Weights of a small GPT-style language model, trained from scratch on English Wikipedia: LayerNorm before each block.
Each number is 500 + 50 x the weight over its row's rms, rounded and kept within 0 to 999. Layers, rows and columns count from 0. Numbers have three digits each. The size before them is the row's rms in percent of the matrix's.

# layer 5 attention output (transposed), 192x192, rms 0.229, rows 103-159, columns 0-63
111:404480578474530549528480499516553536565421522425504578534515563517491598535564550448566542476495499554438532515474413491482555573465424475592491482454445535509404593569482561426391414534529525
100:441474472574543400493457545481582501439431452560494495536538544534434554520563591480534488544490547557471526419458509367434516530521617474461438427388491423479528539562513546469506490558594468
104:548507488560508549474532420451499448384568518603546389488501414581451458603578526397546438450366420509493394552502476558496453500492448424450509425518453565511487455583495533548518459457435623
109:460486506537530542515471507465480572457415465520493582519512472548463615556466547533456547520348477621438449506467464520530484511433474584385421507582541484524606534537484451536427495459512406
105:485495497462513535549498512468471540518507450500541429503505580453421461655530511496463527588563515530526530517578529496466457512473451481444480493426450464507581505471557479471358406525465528
098:472439521503587517468605520423432582577512489540562540459529511503514496463516497465539570546545539490564507540445392546511414529583349433373527513550551464438563499588530541500444527551552496
102:439446523586497521473488520464481471491506437552544528472539457484403511480534458643576571446509518523480476506479521519516450572436529452497449592511582489619544577518464511591566574559548500
096:440565505502453460559454531505425476441479563520404556600527477548413518470518645495405465504467541545440481462501424503493552430495443449450449414539516396456510439475484494519433510555568534
096:510446632523488486505455513506551501424610551456533586588592482590461474435431492491544523466544540540494590473475543574396545516528507468502517427505626404498549415558526536518464486484439504
100:427578493568518465500493495494529511524485495523600511463479365528470481511523484521551331528498392490508500411531576514456541498406520523545448446431489519514415513454577487518526464542425530
113:495473571533570513523569514487572432469498581456462462520567446509576461572566539516557490506433465477445523533425518433469527540439440456484434592467511558572509526466519474413579516513492423
098:445551489484514415535548572506464532559511454456403411529526491569583634499588564512453513403523465510496427535517501603505530524546422489433498510506587518504461513476570469552495445451401622
108:515506486495426555468517473512523503529545495570564461421423481491510465456579439513498512466494525471455480486540574491531428416422472491571417466580535456473402546440613530577358577542575580
098:498503448464416549446532455508467463473516505456535496424450529432607492497506438403468494493495523529487445546422543496521505445499422555559497566599543447468544383493538494491513443517560515
110:531581411511583490458518504523453524528539533522644487531560386559456469624601540453499430510580515484449441478471512560445490464510512470509489389551441496485577508368388549393503474597470535
099:436470426509638482529514578550489540522457551495498489543520473505496438501506452493561563475553616469596487433498502506456479505505552459520585532533526497513583457442524471511544556477509428
093:530494456470513552528525558536548512606541510500479497450367537444481438543469541567434506502538545445503394564553448553503427471542471532492540452547431451464495455572584524478537489595528478
103:498456512572339483505570457553527525528498405560529477511463495417554494511510457549556552482555463556587553497520617481498518495542465443484532573472554508587597512589517532490494511512537481
097:548526516483445517517525594555504525489511509470451555407457387513470501359488454499497510429436527530497475427486564448553434499573405527498530434559542451516598533607577475569468505519419494
106:520499549456490435569515484576530410478550453510429530474469483513485511636570514482461469603562460551536488600553426573526591391418455539498525498440487573474450495485582458471550530422484542
105:544438548426559473498464478568569455525478594607448339473515562398494432510465422576505487542554462505496544473521517398453494423467511416427574453567499583438524470544470460484450578530541490
102:477511466502592543466481530536466442533436484506515454436458531576388480578492491503393528431510556544444440473518489557465541572447473458536490473438459375562428426452504561498527450456554481
096:586462490537434451462476445424623575585411496503506514462510513492498523498476526509434430385513538494501599522568529453440449561484556520424515518439431495497481428497401450531425424525471569
113:554503473529478494554472435451478509520359498410469500483442538622556625506482543465569526518528498499487548457519493564439480508475550552524540539494438457519459512480448466510515578534502542
093:555455460458496479568540525477473514521508492511609520494500398471415518464534616421570504487520472484521594460519470422499555547477541484577412433445508523556517521522568436477526551495500472
099:467491471514557499535506489453501493505472469499472573536491523541435449426479543492590500515454483439510441466423496533611560503499459473611492498523563398482527529486478486560438584527556497
101:475465434423463526538549456497509526583400476611479436496439548530466466470432440465499576494478547480554609466491422555508446481546519513384522433538537433495553515543655493527448506536480485
108:489458562403479463479463394518543434555531507459462512486544552529404502577511445537515520527515572535508432468459562570424521497491400467498519447498548534517467479500452477444450563512527634
099:467518470470532556492533587532394543501483531409551525514519454497403552506499590544476591431536560408452501525550543516517480510516468397560486505521413431503464466508522559526545496495427479
107:386482513493457459500494492418466521580445536491397528533532545517572535497385563526464532516533539475515511552555527496506555519556466557469530586407530506518520494618489456521498448546502437
098:486473568514513512573483518507515430493459479447412511447500426499523537471445475554436524493491587521532452492537504463604419440472580473505512504599456559490446586523510402578447640423455477
094:431525545487432485462468538517543592451520481505519551439632515405493577465488542535435520454510475422480452547571516516566475542487530505527505519523596524417550505472508541460521519512508417
101:461401425466529497481501461447457593486434581495436516531493505461557565613441510476430543534538527435454506562519527512490537485494463494503450509488437559576587414425479559456532459534588478
101:618417473475426542489490378629486442408537561558432595478519514508424541610413492533544540451547497579535568471567571533471469482446432442483548440511647424540578385532552455546459476498478494
104:560522574457457426499516438555536549521523434442509599552536540438493543487490425512513518559549542526559522505553547488592522477481516527568543577550456515447512474448447434396521461530383522
098:533419499564467537522415466593578440480475490584508478472518460543472442521519506543556470559492541552522467464480659465472410446535522445434498520457482490477602521484453461508527515542454440
092:572472574571548472555626547419500519443562561511551530459552528556589529534501560431417468446482526492499517500455457409508476497532487484445534473504570545454507520528575448547534421451451574
096:526547590511432466469501452576441525440505432480457447489468571546597560504426574499516525494520478549416462477535465545584452467656376471510517519616549455496520514486479541532526523471521564
104:533484528433418456479414469485475409539531413583448585462514551449492538477464475551449595515411621522459512522509515510550492450439582538506513458560526482461521500553462509534485507440540427
106:520436453518486512497529439491511562531545501530547485559482555406509518410454429475518510524514427489589540430530613467499460459609490550488611438460524528475469504405458534496461496508463410
096:576402444500472469500429421543511408529456527558568474497475484494408543487560472479512475466569468423405507425506447440433576510461575443586435517472490545539429574534465518505525471527591509
092:431544522518514488592540521324505583547503430469577587485528459524436558542559495455455523473490503561412444457535487583471484497486552525479481561438465457508591541524437481523424480412442489
105:447545446493511610507455553478513535540450476560422424604530546398510517458508441495564547508573401485538511609497493504480487445599441423537491465414540559491416541455548585426584577477526486
110:508496551542484517510597429456522501428555446535506393471500422532587433538461487457567541505430440451557511537399446459440583466493442436508466520499510536501454459620454473540462499494428510
105:564614490549500447539522500507500527473561501491516483603523477612485423519564452505532443501528500596442430461574498584427573440496437552501533474531475568485487484454433516523507422501385614
094:526537475435533479511448435491506543475420543443507568480444523549398519536523564496533451521444498578479555430516485518530450563448532538563493443555540539549488477521585435523518564490525585
113:472488498498519511504539446401485498553541375503527468526501527552527482540615477511464518401430435574415438524564547619561481527472432575413442499546461495517538494496448491514442442533438528
099:474603431528432467459611463446522477428527462588513481438458472630533483513471532486449417509418419524484370508531596508477418456415419566405480547530475462551517487432494463562555516484402555
115:601482443543414546480382511499477347517511530502440518496439509500496472458528491548451494517514503441544442550506520550617485406460522518450504469529507594438529513475597453480555585572467514
112:519575497544579523435449588478547513510534463485553492528535434445444473562497512525412454478513504575510481452574530544336517559469514389400542448457524460576566464496342572552483483473503494
106:527412465533427507477467442569448407491491569526486515605486553579508521477462494458540521501447513540506543459491504424454460487437585530566457475433524590479504535529495569463517530542481455
110:546488466416557505513504496516582528596475496517515465404511495498459491651549507440469455596586510455446465537499461561513496496517520530449587484467435571407547498488426490335435487450442422
096:497530478533512524482568471459466560552470531445437585427562480512503614541484580561385560443569466513471516478504511511495550478420533498431515529486492435525518523446474487456448520579480596
094:485482483466560504476572536612516524465574532607553590407474523445500423483424483462401466488464542390522378506462530398546474508553554416576519568574481488494556436556535529553408528460530391
087:452416459489570449473586460499531565509432494489571531543555468545383522538576492521451562577492496463405607510484443525463481485506478506531444521486446354549488614531544448466406383486548452
099:449509471522486522453467490415530516463457490492528419409516533525429523424423536419522524473512584497418505509462491478578424479526494552500430442477467394453604466443526488541492477554604436
093:489429437466548556483510576432494514512469448390499600600466431518445559508498444514495552489457516399556448488508559544549419536551468499547451599542547534512461518464448500564605539473563433
# layer 5 attention value, 192x192, rms 0.0921, rows 104-159, columns 0-63
100:602602598474469612581513466480396584487538503507497468432472476529496505497478495449490516430422395482441540497512426529459351516595501543509558518516637553567389430430453543483492552488487515
108:528436485502442464482514553438467502565533545497486538490435445460584508432460510492454508525572590468424510515556510478456532510486465597539482539423503472515458440448494496512500468460497401
112:455502471468459469577559491623520492573555527469494522500459514511504507429500501429473547418500441524539531473557476434553451521551537473510623463414384535522530464464412475560493525461454593
108:514607524554588439491548473471483512433493492357461507417487406572582510497489504461519506500608487519420538472373503431441491478434470527453450497461648565550418519549524595514534550589489451
098:433503455458466543531490474569506562457472532462493427407490483558482439461480492490392441492525366559530466483515488437581448463530520560541549507493531472424484536507460469466481474505523474
103:428540458495446486474508508515526507553440502571445442554451554504515447446450465470505544501549555475548593483595383496416569621560497377439581465523504502510509569539443473495480543522551472
098:524491505504503537447522489424484526527533484544475595397497527500605551515516496523486431466466536592528437504469517578489382551476473515524564524469459574544401484569482539500537471443415539
097:518595442492546555377511443506472505486529530559499511478515455460442418558562523531468582466416602431461502486575496541452482533409451519523551485600527467530511557534450476422572528488494500
097:533470460455445637406532511520471489548537526504419486540573467498520512569523497447599566464575502484507526526597466566461512542494640507473409492519514488542423562464588458508483447488488477
100:562450484393422516486445498387454467474433513565551494476548500459563459444442483526450531463482585483527547450506504520473475587480494504459485529609504390487505591425601524652464603497469560
102:534439553545448554493583411571466456563535535490465559436496534476523436472465424556475443548536557484537486515537573433479517450521576484551519457458434468451557516529437499501550489470486392
111:453523479479513507436534548438503485549550433480487442453580492512459519467551502462559387522529458422514453486498429578476555597612531512494505449434524548499571433549438505497537475436438519
102:591480406534548491462584520488597415587501519527580501524597426500424428465544499463509523486552478453515574477586463504567449503474582478485554500441479483496512421444460498475546539425514488
110:519389554422486491494590471385472482508480518464402532526506542416514453442439557455483535491469468545477533410473500500518503434475521512442450514527441501596423444540591469559549525507526530
101:562591490469452546510526390511427511519483520502444509413441539433591556552532588465505476632476425538536512554452523486585533489518476625491433552460385488506459547537507460502468523536436567
100:490525557556379424436601437563457593453632553464526517567477456586573492520497501468407492534568505578445494477465501547449527442453537458527525452484444485461550521501439506481545427546416511
105:510505531541598484446409427528514455429516496555485413505440550490459496515491579457455527507496518509452530440521537572492414515480453492465430444523523518446534565412518547571583401543419492
090:463558440508531465507441446559522463554524590488474448493460624488411440536542562495434522483485464465535516441515443598499503584458451406436471550487544436366484399561489502543484479503532533
097:505540515518352532454543460452482541628575521441501481496534491544631556499478435503538500547481537503590507433524467548482447530457464536426450440452624461594537593453525564490511478437416528
099:491515569505482482511394503441571492500575489516500485537510513553527537467557546444497409501439547603485515536359496534436615518480363550496589565506560498412541574457449511510404399431504532
102:485395434454493519515521503502470628574412472472572524397552538482518476529510461507530510564517488495521486459452468489472419503471487577408488450584471556569490506563532421498444548526493476
094:512570569424540555472481455522549426513511545564420531548472497492537473512495407560580451473486477652446523512473515507478482565482495478453481540578500579397452520509537508476550500424542434
110:488562434433451485538574452616442530437610504629390530537495486536545459493554508462455533485464515593512439526439545496526503495486506478472505557550478523413560579420504443511556503571480526
098:471555481538477494437526564443553520497491593475463496466559518452508549550436507487515462535427504416411459570498512507487445513571463466540479590506449533595480461497552574509461488490507491
102:483605491525503468535468487633552439512537519560508316509487430560529590512554459505484534565457527573516520473448524497487472489504541491474565498475545512530463507465467567518503386493465570
099:452527516509487491441481553538465544509526535500563540467525493600474524530587544526582550509564390547534459531513523444519506474504476552526520526451589516477522471500457559559508426449515528
102:414450528542465499431466530421513530472513509476497480487451522509548453463530576400473392556463543522477543518518550548548444545614432488541454496496459514500459583512462551508502498511490531
091:553476447554495496473481479532532397543536559520493550531430547507604496489490454428475492543433463551507519544452540460461545572525475554486491506546605573433544459557454504444403510520516456
106:433565453470489557538488501591538485504561538456593518557476501512482427537508517475456438444504543488497519421547532480481429440489427378597509485504538505549493584463451542460541529512454496
097:558482477523472581554540397571483470516499508549441471483523503520481498441584559499581482479458493562483553513406438504470468516567587495467439491372529495518466454449475473425473484551482524
091:508450518536437544545531530500531526524428491524487488500456492493439485445542394454495540468545454477484592426503536529443577541417446390510501443484415437528409556507451453593430499461578482
099:429486586513409507437554500488585444501507452600590533481530553442511532478488547494576477488427520499682440486525499566484554468540539397519490480538529443519494583578446482582531594487485583
099:441519510497502484502563503496535537609515393514547498370479552536536422523546512465529495531534478543516443490537524451414532525585435550560531438450411537560493539466470542497489506530514520
103:444498390485574468512409459507496515396507511471511487510477517536530469539502573540525503429465523441447497456537535448470398465516540432516367472488476492611458446545584450534547469454527487
093:452557580556511505545510419382465605493511485494487418562542479419518509601449467514494479505527512464500514507448371466507554489424484564504439570489558541495453535545466443466478510506487477
093:481522490430484496440450508537532443566564448463434629422478372440467540505430486538515512493493465488525406503560489496497561455582475503436506500522462526533537408525472463450493564552427453
095:498434428537497444469563438565460450528541561555537551470568403466438482481577536495424580540499567513608494423535564538474473549437523413487590494467483450569473530460582483515535474547455480
099:509519560505416549518554487529574596469502599501559509529558497527498454500542503364615449478614447506487406461486553399514489490606475419530447538435468489544467555460495407397487488444427505
096:487577551442537527469465452537517465526472471451471472586524471569475534541544534494475540421519504486473498501498442475551549462460565476488524507531478475486604463533601479530615398467543527
099:466627514465505588429530603445494531522447441545506415557418414465562417477560510423600496571451477568500540507486562564541473455436503557465492471518569552471481485544449502508494530476459551
096:511511433543447585533467467536567534486434631482438436508505492394446517503421591598474421541504458443460555506496456430500463458497459418532517543534445441570451430487544422494543528562578495
104:517553535500499448499543503498558438439510538427574557549461479583482479509502488515488479549447636427463515497532485559435471539442540564502551483553515461458551385540486521525508476428574549
111:539467457467489458569515514408489494523507523502470571498500534564481576495528550562540498562633556508518458528541597566496513523428512610494578566494522526494541589423470544460548568549502425
104:478443451484516491444440512487432560496555548471456548500489483374494484404467553491422539479486506481437496509464588466465428512453520506582463534575500452396356514415593539516530483524585440
100:516425462525419434445558494442553484404512464569476525489473436466521495459573555481609512476545508511506491574487472574497475570529487571490481491438483492481450534531423553580535466483542503
108:511438555595457523505441444514556487518615615434474570473543467456524561449459475537432543551580545322567508390478500432486455453501490489539505503522476517583472482518534505521603585480506451
106:575475579508575464517491451536558581551522556458464471472531455507531482510489502574457565464580499366549535483492465472439569599520458481570520538561544459461450532477510526512448591555578379
114:486560529487465407510501521489514541564604513472505462456602564532595416485474535481457496525455427541475500523434506417540478496535482479532453528539543412568486580525462422500445450507488504
097:437469506481484585541468459406508518503458538501468488468485477410475483599432467451532475476477530471381576512454535536496498461465435562471477559585497512445545529469524489518467493505523450
102:542523515541569550374512563480556529468512507461528478465508507448458494621503535461546487522491480504509392606454511504510529491505524504460535558585534443445462412527463418507557529450381570
112:457570543586498442551406446460552536444449589393459403501532522474476495523453504557529516430420541431477486505416490421503560457490510385550462553487573502545513544596643459528450466462555448
093:483468498565431582585488535551604467499554496512423486475443666443555490474406425395504426523459509516524514446506456460509420549498489478515469501605521524475431532532561478479410558379436486
095:612598503577456408479422418529506526449484389470474475563456509493506494498519502520480599473508524583452509503552531490467553476546473540517488438440503509578500492504474597475523391482410492
091:476487511468408523548539532528568359489467420531510363521576583485532520452557491413500493545476546492504549482507493522519498567458603467589544495569506531461480458606488517428539495424507491
101:549516501489570535512575504543463397467490466503515422580540534464475524486551485490513513455400386548593569510540479588551554568411586463427464615512480580528396567569517529447418539433544601
097:558490488505546396504500445514484475491494496541490468471440571539460461427540477475498467509508534410508546529488600451509533544541545453496533443408490577500463472523505562445558490504575558
# layer 5 attention query, 192x192, rms 0.109, rows 128-178, columns 0-63
106:600337485469561487441514477520540459553517473478430529578493534579445501543534380541585500399521504498483509487492494589475539512498496511559503411469401520510406556534503468480405545525553652
108:495479396491503524466519520572488534523475658534546489465474542469455476524521517489463487504465496468474425511509506388540490473571634406605369593501435461472594484470617480572460606515532486
098:419536507412517538503506584478410551568619542559466413480487490486484459490467442470472499424464579554503523554577515442540387499488436412477525539538587555538463495653495539482521523480395457
108:526498433539566538564530556428551527563555505587505504544589492481534532514474522507493511507512483650531576457609537524449422412479468495391449498464523482425538440438485468530433493433427513
111:555500452535412509468420491479516472466510370489489601527432499480516503414422475516596572452502395371555468560499476559613411528573574411524511518500498415506439528490550466469513460489480534
112:522409527425476498476483535464486499480488506625517509451451494439524499585538477456507478523509546408472562489491411473512467459530514395571447470508485591489506479457505483480444609534552474
108:458468478433589557509494426573494482470466466467512406422531517454406468466518415497564487461481537410390495432371455437499526555658432529516530521474459553494477453546478477428493524482564433
110:659459535507501497485417435585511455549504580620467548537460555449495589429428511585461493519529529536387536535496541425520491519506526547596485524615624521462501473499457507550495507513538437
108:465486533588417485559519455407498552449517454485484615536470536511464609442456459526509510520456558499574475410501461527603460597464549516629428495499426524431519475589458476583479545497535608
111:463568522501475577548466509476546448471416547415437566458527422514532549585422553534554505526524435633556521436591531492486533547448436592445503552505537531462484551530467501486459547503511547
115:485492562464453542433484476490489593419487525563455513529517459503601599515463529466453574516485474520495460580520503532464443448545474454367561460530502542468525513547502498486575457503452468
100:545509492552563488503495443451471575528524499485541490581536520483531484543413518544554430525537414524408680501571465553419567627409549499431512490510485506549566484504475524457441454515457418
098:419527415535542435559529507572424626445531425368433446458648511570581564401501557471501516413513541424475467546504418489481502539578467441376445574471504455456484521538508576562508495573526466
108:408506422499567511545451405492504562487452478547435542388494557475498541481413508527460506582445441462619546540468544556532579494540480541474492509445575476583565531563539456433451538519463475
108:509656553578555535473543527543534560458571535496611427473549499457581447486499483519530583506418489449522494519521469477475509501503538488567423460523569578518526579553541536523519505508518527
121:451440497446520542526514432530517536495471511488566448446495439553482528481556548428561502457513427519446505530484506460474503543499505495532425465433412599457450612504481514427532513522491519
113:550462480492491503561520429517480478537440535452461472563549643631540504527459483543612519561491463467411529520536441517518579475490521485529574519452562487553506491493540510462541462467505453
098:440475525479516426466489508429590593543461563488477523573563472425424522564494555581493499508554425570505530495512576509460494566511547555450552550525557516429622509449530557414585532441530474
115:532460529458495507504459464533440462492551560504481518521451530509487487581549390491462590543529514462474584475487464596487420489516545440505535511521532475478422473559434576403441449479630443
107:439523514518477468524518600460515531439522442437569554489551445522532481419471462493499442479527442483563589424453491382482557581604517362495536441494583500478463565610549425552447441465461411
106:475440570527376467508540506474534482417516420602539520501456473491420517356512463487531593394448580561530555438482500522554402529518495482424494493494559486616593487623516445539455398549482503
103:512558443441541523500582534494467591635458464463469340524523424481510505408487558413527462499583452503451485543482536374546454496517611527468494497488479411493511483492448496495391546565455404
104:413523530481566514470461481429503496466542567553492383594519562522441476387385499512551484519439593479521470604482563511445516423515510457513534483530479469498548462513468493482549510491518451
101:569507518615392490504541508429463540422519451538431547520597459503473587622450495497423532560495583551465472541461565540514490512507450462470512515482443528572499495479493481455475473528501478
109:489517431525464541438532516437489462452604472476607479547494483518519399470401480533572588527525479483559478546420501402478470535518467488570433435441447474436577500482527595492535472486523463
099:504541490551534457507496533499499496534428629568429477500495473480547579526589560474520548456586532522530569476495561520451430482561453506464540453540458501465438518537577507518523539473403483
102:405504507497505457445519493550507470541461432504529509367481614472513454504430518554539550514523519520487523453438466461483496502516572504483576442517527358521464586421507463548444363500473454
097:429481424529458535480578505445432552530542505558561450538459572527524546389483519484478511493446480441590461462482498544511519551533544601483536552439484415455626438512595457575388474471458489
108:504513487490496520431492511460587634604506535520521441469446456456519531572621507574490522516569487547564512488480558539501490508517488457443497491478487483537544522440426468467363541457495478
091:526526466553476480518512517481536484442551402462489358531477444517457462514493497437490484366580503554434434398466537430446460509355526502415506521464485469467498471507505555518500458590501481
112:423448519491521538479611485481542508449517548495438495485543509520532489512499555526544547510460492542492429491483503468443480515513451430480480533433518544598584493590529501489485541457490504
119:504440561483469406484512510562506506539405418445505569481501499445587551440520459489569463491504494611517643398425587496447545501477498521589450484505510518565445562507486573478529528500455536
075:522518439498451523468553575456475445530517500461428587514517533560572516532518465551514477450455563438591509557437499558458524409516514356553447495430587453481385516529591452380505574463448513
080:480478508465414495468459482546477492464485516521470498559486496560487497391556479489500443526402478542616484527514536467537475440639556457548530520512519460539408485567511520496495466502500614
074:510382404430452448544479549549583490540498552561400545512446500480669430518491566579533557521477516437512481505500532499500466530568489483512488474528544499526511526501494525541549541418434448
074:419491584515477494478584477484514565590562530502467483412516537407461531522444539552494484434530535537547501438515538469463535471538495535530453501450526510450468533449553467522602549509540493
074:565532542486592377465471524534477517533566522544596449403547535510533416485497505497572449443556558409389504490439459528498563463405578547474494444428552479493471459466523520473481524470421504
063:516501454495517453456445451456428489504563564447425457635513473577503454471530442542458494448485505622443448524499487496478513469484433476434379505540512397469538451438504519501552414561528516
075:597544529581494560522498455488480506515421415529521461403494600451456452551493507471535481503456534467449508482492500579510500553466485614488523560430506477523537455442568442471558401482508513
090:448500535476422481563479523497419487476545523531509525392534554492571490500471468516536462529374550444421498528406491500538490485487514559567441510563502487547544545533639480514454467468528542
078:443617543561437413402572491609509505483595464379453485396479448463550446507492424516564478582556515526428525546516516462544515493524411537418486535464480494521507585449478455458565451532516546
082:553415587449486449425559422517594460535498645416557394523517508502609486517515407583483477474486466505378514502497510524573445450527533436447514533469532486491543459548522480546541566526493557
078:593484479480508464546578511540549446541471516435443538463518538519560440523495480504501456515567513473536560493358449477502454425454498568454468433469396537562477594484557505474450499570493547
085:554514512464587583558501495463396551491500561553566497462453530484521468477527573410499491388404460548505498464479493520554477478415530574526467459446501598602455483452527456556516469450548553
074:481457443465462486552569514617508461561437425523498560494437573583427569555475561584480524504480498484522504520454552480492407510528495491528501454582448489503454507420534467511450498422439492
076:508460514459505518470523465442544457433448559565430569537464512527470473494482537504527491555552491520581552477503534459539480470582501435448491510503539493448525521582476424441446463470534559
073:549515496472473525475565511488564462481553590460436471555460523545630478457523554453494486493476419546602484457394505538573554462404574527525467450486497549494536509459584527557507527462450466
068:460519528428485480561505593463519465506442513458468579571540514589558411448551402458504424524468546506442608450487552482517435434600585482441385583526524519534548498568433479498513464581430492
069:461529511525534508490494406467460524540536519551570506432557475506384580527530506519444457454428463525561400493490462497493514405443464485573500573507469498492536559508579528400597530483499616
067:598575501479469567591554557493532560381506366447519515471454497463516541521457476491466533415529364514550538360540489431412465579526472486568521573499496518505544462587483494445541516538492501
082:453541407575580541466476457475379546466382524463498487586444407585508450482547515471539436527485455490519503450514430516487467567499539486435512595492438479526410508432499478583469506507481492
# layer 5 attention key, 192x192, rms 0.105, rows 128-177, columns 0-63
095:505458551617414463514407517497447500530409535553551476524428488508464557485582490505574519567519500506556531411440464506543388496486489510540501567562549477526506530576437502447515525423449513
106:537522420577553555529416494517409450507496526583508543517579529488507472459496496450459470590564513405555497422479490528441525461476595424533513520527530627535507493465566576434505522527569405
101:527600516413525483458524499487479438522470532583590564496473442498485519476522465539521558485466521473475494383481433460506493440460512568433481462519491506550619573476479504495566483492514505
111:497572523570589538472520582500526462484540538582482491542539482461453456526440552558509512494488394486506524555393390519495428559505451547432441409446512568398540594453506424509462506495454491
107:549512483429520567523490540538493423559468556527605442537502524505470483483412513475587603545481483502482431587440527469532467451513427451667469447439500498504461459530599590451534449491460386
105:548528498596526454543576576458529461494429559448590536553549541488462557469495556543440519493481476513518423483547530423494525515466535458539511426453545536548426448550398561500500551495511542
110:451409551492487555455480492518498532562458470533495516561403458584510495509542437421551550454549550436522495539437406490456547452455480439493541504524437464512394553491552606426528415521510479
105:458458553541452546528486579556525522398529505492430533512572486551491475541471536602467599465485580478617554479532518479546570503491580396510501399475511479450598522488474480496530583462587443
113:593507549436448452463477536496416502449621527445530565509524542447553530551382546521540524475479488558437511496429502482493416445606483416584472562527569582454448517528493562552569478523452447
110:444519486458482572531578486522513471543465414484412479402492608508501496460577600446518474454475537499462543558546536430541445448530484513467564514466521606504498579541449454483488487508419404
115:392546383526515530474566551372573498559428519541519414494518584476415525508457579485549508364517515425490503434598502484440469455501525519512496520417499498481488534541486503421512458475495490
109:548579522505528480534488498533566581538444539531566572494513446521406524527470542474557544493484518449490492493488533558506466466487541529488532417438474477528465547475506540492580465442438499
099:488472527493539465578485592520531458522517534431433516524507450503561511535479480304480452544475455535552483496469499563468461468467563504491413502478525455463522500482602482526494371442416518
110:469541519464386480450519570492575548419416490592470543632516531442515523444478498529570472529558434500498585532509520522500425487507488491493451453518591472511491589519555506469523552425461334
102:415549493491437437498480461571496460486514554534559462454453532526448428459600470460548506422460415532513522555464466411465457442545520510470427506487541575437497488508497508623565523571553520
119:530551431439496512532520660485545425495590572460500462422488572597495473509596520421454486542512431464469529459519460490544494522457545488474459525571486522448545533584490468461453471573547510
117:454493487485530443449413486446518452556395552435396510565516478522458492488521571528460449470477469551479582515521546499484495535458531451499564478447503499574468626528443455514460430505575489
104:489412551465503614491463504515526452397469447468493516471537516515542538610435494576473577507496522474467505482459495507559453470567573516429585467479454502435506543485543454475461442485492453
103:492486541443556485489584591343520430503465457504427540497538592539490460482514497524538482520492499506452510455492543508485570433511423416525492371520514517428435476470436536541566552529430540
107:477442520419491566541545507516498531514460541405532534534577514453569573490570465500508469379524569534459437485542476450496541478405470518528506471470557445504531533580537593481553454537470488
113:485516539516589529420522565599466536474502589542436556484496497459542426572475518566505506479523479507475466500479485537542499484486466530594508461495552536437502455534545490607465541499565487
100:526417505530471507525541572462588461417420484518490554484479495426509524473489474497418548571432484385492474532494429512551465540444470474490484567490462498574477573458623478478569506521458485
100:443495463529457552509499544510508514512516590527514501431464515511576588463408469485444526585507597546443536394508445508458504552491467454454453515383479489458493570499429460543506448468534418
103:455483522484454499479608502430454479402528437499594472494518535552493461537531548449593501445495422557569511502490511489455514407578385516485504482495512477520549496528495479523453461518479519
109:506545485512565469481469521548411479457473569502480531560463432587427425447419552466440530546414513421542517459392448474495590482438597453494419557534423525441476438495451477552490493550536440
105:500493436470486538565546473466550590518494379383519506407492490514447438446418502537538534574531412486453599438548449364543517499516537443468512428511571506455532569530528446449429468589506448
104:444488516451492506566526464530502511405449479477503515489494573461556542574516475463512511433460519473468481445499503488474570446527427553484432535321430529502489444615519447443502426483426472
101:432489509507521527515544580508503531519414521515453504492516540466554477517391439425360408481443556498534504491472401477533493539536456457441524491461532512606506483500560458527502513540442453
110:442558527558451502545557487447517540442424420524467424505588499522468530509499471539518526529546505526456518502491477508496564485449408476463500542525505526511472540442528474417522473489473476
103:581569505482514497485429580472533442525495496529563484498493513586505376577476380515491435494448416588538588481523431469404582546484543493574470540430496547581559533507528537561582452466524541
112:467573568470499521586530526520456509375515457460441429458423457494491443502512568546503518493442519608567413555408541468516536386505511520506489538498512559408522561481511477540490521548348494
112:497463524551477492532446496526502550456509441448401535575498615516480592551489455558536548434463478535512555517582504584611499541534501436457598585504605469509488491409516550529526481496491506
076:479551464578530479496530464493490489532474468492447429491461424466499482485552517482436512561460468429552422474423376547549551478444506486515509505475451438472429638429542464442490525578489549
085:537474380512569497468557481537516537449555473470500550610547486542512468481525582518465533436600451541581483493480500526429472480592476505430545461390493423513449403452535456438628486447449479
078:498438400457561429512473485497462514542474484502460542458483555528498448567453517584482454449535443493514579519511499493491599506487485529509519533514503388471522472445612415509470466448455508
081:533540560528455421512477566431567457536550490481473448424468489475554391449544501506544530511420480534511538505465539417476445449453543488496480535480605443500454483389453516467549615507532486
073:585518564448517519486515593571454492501511444470567398451541488448501512586466530532564512483502617462569602498448564542483459503498544477556524462541468502425530507459530595545449490472548417
069:471533491548420547487476483470436483523547521426491495524502488488527592425603593574400546524458477491490552444475514589571533555474459484535437481505508435527446453564528570519487436518483569
080:544433481480480487491443496569481594416536542451498428484529499507547554602543440535494522578398557508550489507513515489558458543480487507457544520563487544478578487454453526488553469522567406
086:430492496463545504470491517498421485527568439542417507475485509442565437565464442506461432560569534461425524590592464475543480482523500461459529548449461434402500524533528448501492514471513459
080:488460516444480458529524499502522464502517468479428494442531456464550532475493469466602589548585632568510569456535466498387498590480390540531549562535552478489487446450390538495438493461532569
076:583471447518526559443444526527589554532509569561498476544487472484523452517489479514522477472424477381528521422512492547487429521539605559488551564468427539476459491553549495423520584488534550
078:557499440380537591472574457580487387637498535449331510443489451462575395525481506501584519527533560484462520566451535453457458496497437575456546549521421476553547430498457486483443488538527515
080:543440518422457597464532470442439512466598472562470503502465454554427527444475589426455487454497433633433510490555555520526524475459476473446505535461492579527532506561516464420515558573634532
078:483464446403464530482488497551575484494511424518505509420482589461465576603548509447497564449437473410477555494464477558435472486484477451491535520565507526411435561512616496484403504426517478
080:511505450421497507477606498410421456485444516546445544593463483576584448543484605569561517437592561536564393530500456460501474521500481536503491532540629511442537406446448445422519532499493502
077:527539525459560514380491420508409511467537543460438434518504499489581470512490558514443416511543475505494549405447388512563549449404421595478522486523519484424551445458572504457563479452476520
077:501549455488569474478479503512530558517493567481453430496497486511563397399535477499515467520494502446397515537435450420525534536448435569497563572443472510535500557446506441534554450529540518
071:437524529492505482507506392577484468435502548568441474481517484503466476525581466434494491488465436480485379459549556574560493397470532462542517537576466527490456471485407583506471451523490579
080:509598509482534476550538535464586567483420516463430499466573494459525507489450514485467516441410500492600437438450426461564482557490617550506554458490400516522500548537432458525492493478470489